Each number is 500 + 50 x the weight over its row's rms, rounded and kept within 0 to 999. Layers, rows and columns count from 0. Numbers have three digits each. The size before them is the row's rms in percent of the matrix's.

# layer 5 MLP gate, 448x160, rms 0.078, rows 46-51, columns 0-159
093:479483522512460476574498528486525433547463521495452545461496512411410445467519486476476505447432447412536479465500499487505434457541364482522562514502487476530528449511401539594459446532514572474451529539479493512508534534510493445493424488476516545522438523521421465554523559467358538526460546621418601523590382507571558491498521467441535488513486569447524606513551467528496443401544486560512526412532465442453517459429486449508481386472500554590462510453394562402460492523457539
098:482525552374452515454444454548569543490560458484413438478493499454458530454496534474521512480553556497365502403456537428478566413517519584513557473483568532496529440512522463504476470438525562561475507465528552508584492409558446423516598461468517430480519558550420427514568519526506607527561454541472609513579490470523561558476535518484482536503541583492481496528492498505440539556570583479499425417363541402580463498402481557467543478530453551546547475537454489509530469488545490
105:427672457546471466487534542592483460564495555531498569528476482538547498485467518390558481486553515589521500520579453470470576541458514419485397529599423511526430507542482502527490506547499519461382465458467368503551455573466527448495552471436601515498472604481429545478424461522492540553490421487543482505454439534430529447487508576471541420597526516543452526485555506515552585498581452515493545471536487501525554559535412591445473495512518421510491515431455485446448500494536459
084:497478436500409448440539435518411450483432559566519440475562569489461532464377410609502520473483469411458452482512486468407544564514546542565530527509436472513474598580513548562425550426490543527423440489503454436430491534531472496439504603493442463598499423537441475480407532490555508539564466457585443536460529538526618408502590525548494431535535429567479499537489497476516542480496564438463475475492445476588534493539482523530608493468566501560511515574476519473532514500506530
085:540534546385479448492482438480573542533457403487417597484427504419509474462523554533486413479464505540459578444435547475422399558455523559525579476383528559572534575553434553460480353562467479443436531525557472533538500518520444460493519485517517474577484458491526417491506497442549590497502541493488508546527444601523530410493557452519500455509512475453440619414433473532500455519443445534498489492574503471528496544540550548470599502423530459450513416531509538439485446507467485
098:408559544462456509454522524540518574551534457501424565542533509409512437535516506433463539483494477500511490494526461480521500467506498595504546587506577486584517457523522482610468434620497497459469515559481449508590504516460540390498455472468478485478442514460507452518615584512494506572450475512487439615528529548481539479454560449432515436527513473503423404528434516503434482457496457486557501380476486471572464513538376596475493475383565565474489483490451479364417477567502437
# layer 5 MLP up, 448x160, rms 0.0766, rows 46-51, columns 0-159
094:531606575550465543461537476551568524451543460458386533476429445509535552453500504562496509473546515547502496482511452534512425434418474499474471501399418573568533603574569562562481375564514544530571531453431466417473430478498501449506468393454524512448469550485461436473557575470436539523543497532532500485454570468513567416512528443445522472564450549448528562532469479524410614518507480489536506451499516482632451539494461588470499423516549475487521496480548417464484496550571427
102:591478622437612566513563467571482488501468512506490459522438461511513528460444439589510489523509504509492562477533530518507548519485516506458436498452434507408456519409549525551475539503517537514530446507459465395428588464491398577505565391448543548528517567510440519534488484499607522417538478493491530543475566392491408540480498527463457569521459551542413521485532450428545543459486432491540539477543433483433472510539469458598349522530562451536576606538526495482570444497491466
102:499509525472528498532469587473481487546446471492427553474455493484556583574472484494460512528500487576426529468490478410505469506440394549399440576464486511568536443576589471630468495499461428522507538470520552474479521576554434569490424546536502567528415587500465508567536527508445584487529492473524554599401533558482529502572513472525483508481554531424437526545551378431382534544616462507475491482571604490461469543430589465495504505518484474484532436516571519460434489510577511
089:496525498480551427444613509518417542420469470598524480554439441574562459465532476463550490438517444519542444451464560542454474468460534599482500429437475527610540449507436460529502601510490526444468432559431440571504442451503461496545479477531533488555517545463500456432590552457464445475593389483518495533562478447577466512518601460535483478532419547558524510543600571555464510430521544599529486632487431463491501413475548498457478541407416492450499492520542455476470476487490525
089:485475535461494505472535578542527530599440402446382559484488426446478558510471527448557537515534489487430437543563366484567451489579513562544479568446477571502558449456525418484593468527515417537561477591597472484517541508376538449525503441504537555432583435530427500405468579456456473606556468538543564523476560518443548474539530497482541483515445559454477471509506542566571520472520481494522496388530520526478529522474421473456501453498472539585441533592512475501498495424512546
102:550475415519466524445511564495470428503550551537548431513524592553509565392449452541518528535542483507609512500457485496433524571544509399441501526443469602431397452508482550493499564395421515468422386465504499506460468543459495476468491423505505491503472488523535506477413459590472469498492552450464532433454581516475486536473520538461555425432453555531493607458537451465482449427442483498402509486598495496420525490543669452512477575553537493446512425479449572473467511487484513
# layer 5 MLP down (transposed), 448x160, rms 0.075, rows 46-50, columns 0-159
086:433557491525473487558426552497449486501516486637526421444515495548507473590474511530485514547470547570424486572504500492496509578477527539534420444482535505428831486486464558486501460567480482552481453494530508492491567482486533533538497491552520465466490451500543562472402459564610473445522462411437487485524424527410496512501523426482465528446449443469480477517514540457503519554531460481443481527550469472435554551526506484534475570510478536445433548510468519500506459518525449
099:539538432438412476620453433601490575391538491472488421476543503476467476485480457509491487487548587486469584501527460474539609383578521556506531516439532504482235530469495509474500576559496535418514443497519551501473469479449470463509436490537442518464489510560466509492428502562460484551475482536475408455468543492513521486482592480460418530433514497464499537526515512551491533592530477523442471524400587452490522452448471571507514452549489492504540471536484483544420549477448476
103:447577604440507477631481539479458474482546555507455472435516551489522539415522515538501459554472436490518492455524520445573512521425503503362459405520433503493479509465468400452539456567509445449526573564514537575493419463512539455559528456457548525607419518433470550589444458407497452529529505508499512541557523570385529514480481438471539493577539507602510479549489524418610476524593506540490666440482503491545531494457482548477516542494519511451569422511517477502530532517527463
090:555462524452599532482509555471509488475543522558440503515453467424530536434489434445479532464481502472409498499593451501518525578574611323426468445537506518438541512451390620530490546469524486533549517481467450544533550441549514548510589575438492507548515523402545510533465524486498492550457493479460461475563493556461528491467468465514369481395520540555444481499528463441594506615553454521491509467533493590487467503495478530463435431518510379511442498535484545424434530559469560
091:474553540509525525529559473441526512529476519480479434522477507523539487485441591509474549499504476507580532480539515511452462521432512525480513421595513508536744491575439519475450525546573484450412468592547427546592532401605440463477442535548563528533466458460607492421492528519480488563481509374392489475537526450532553532478476473500511428552562528521519536452495474515452443523486510493543453495475428538555507607502469391402568500475488537514441532548519548565525498473522482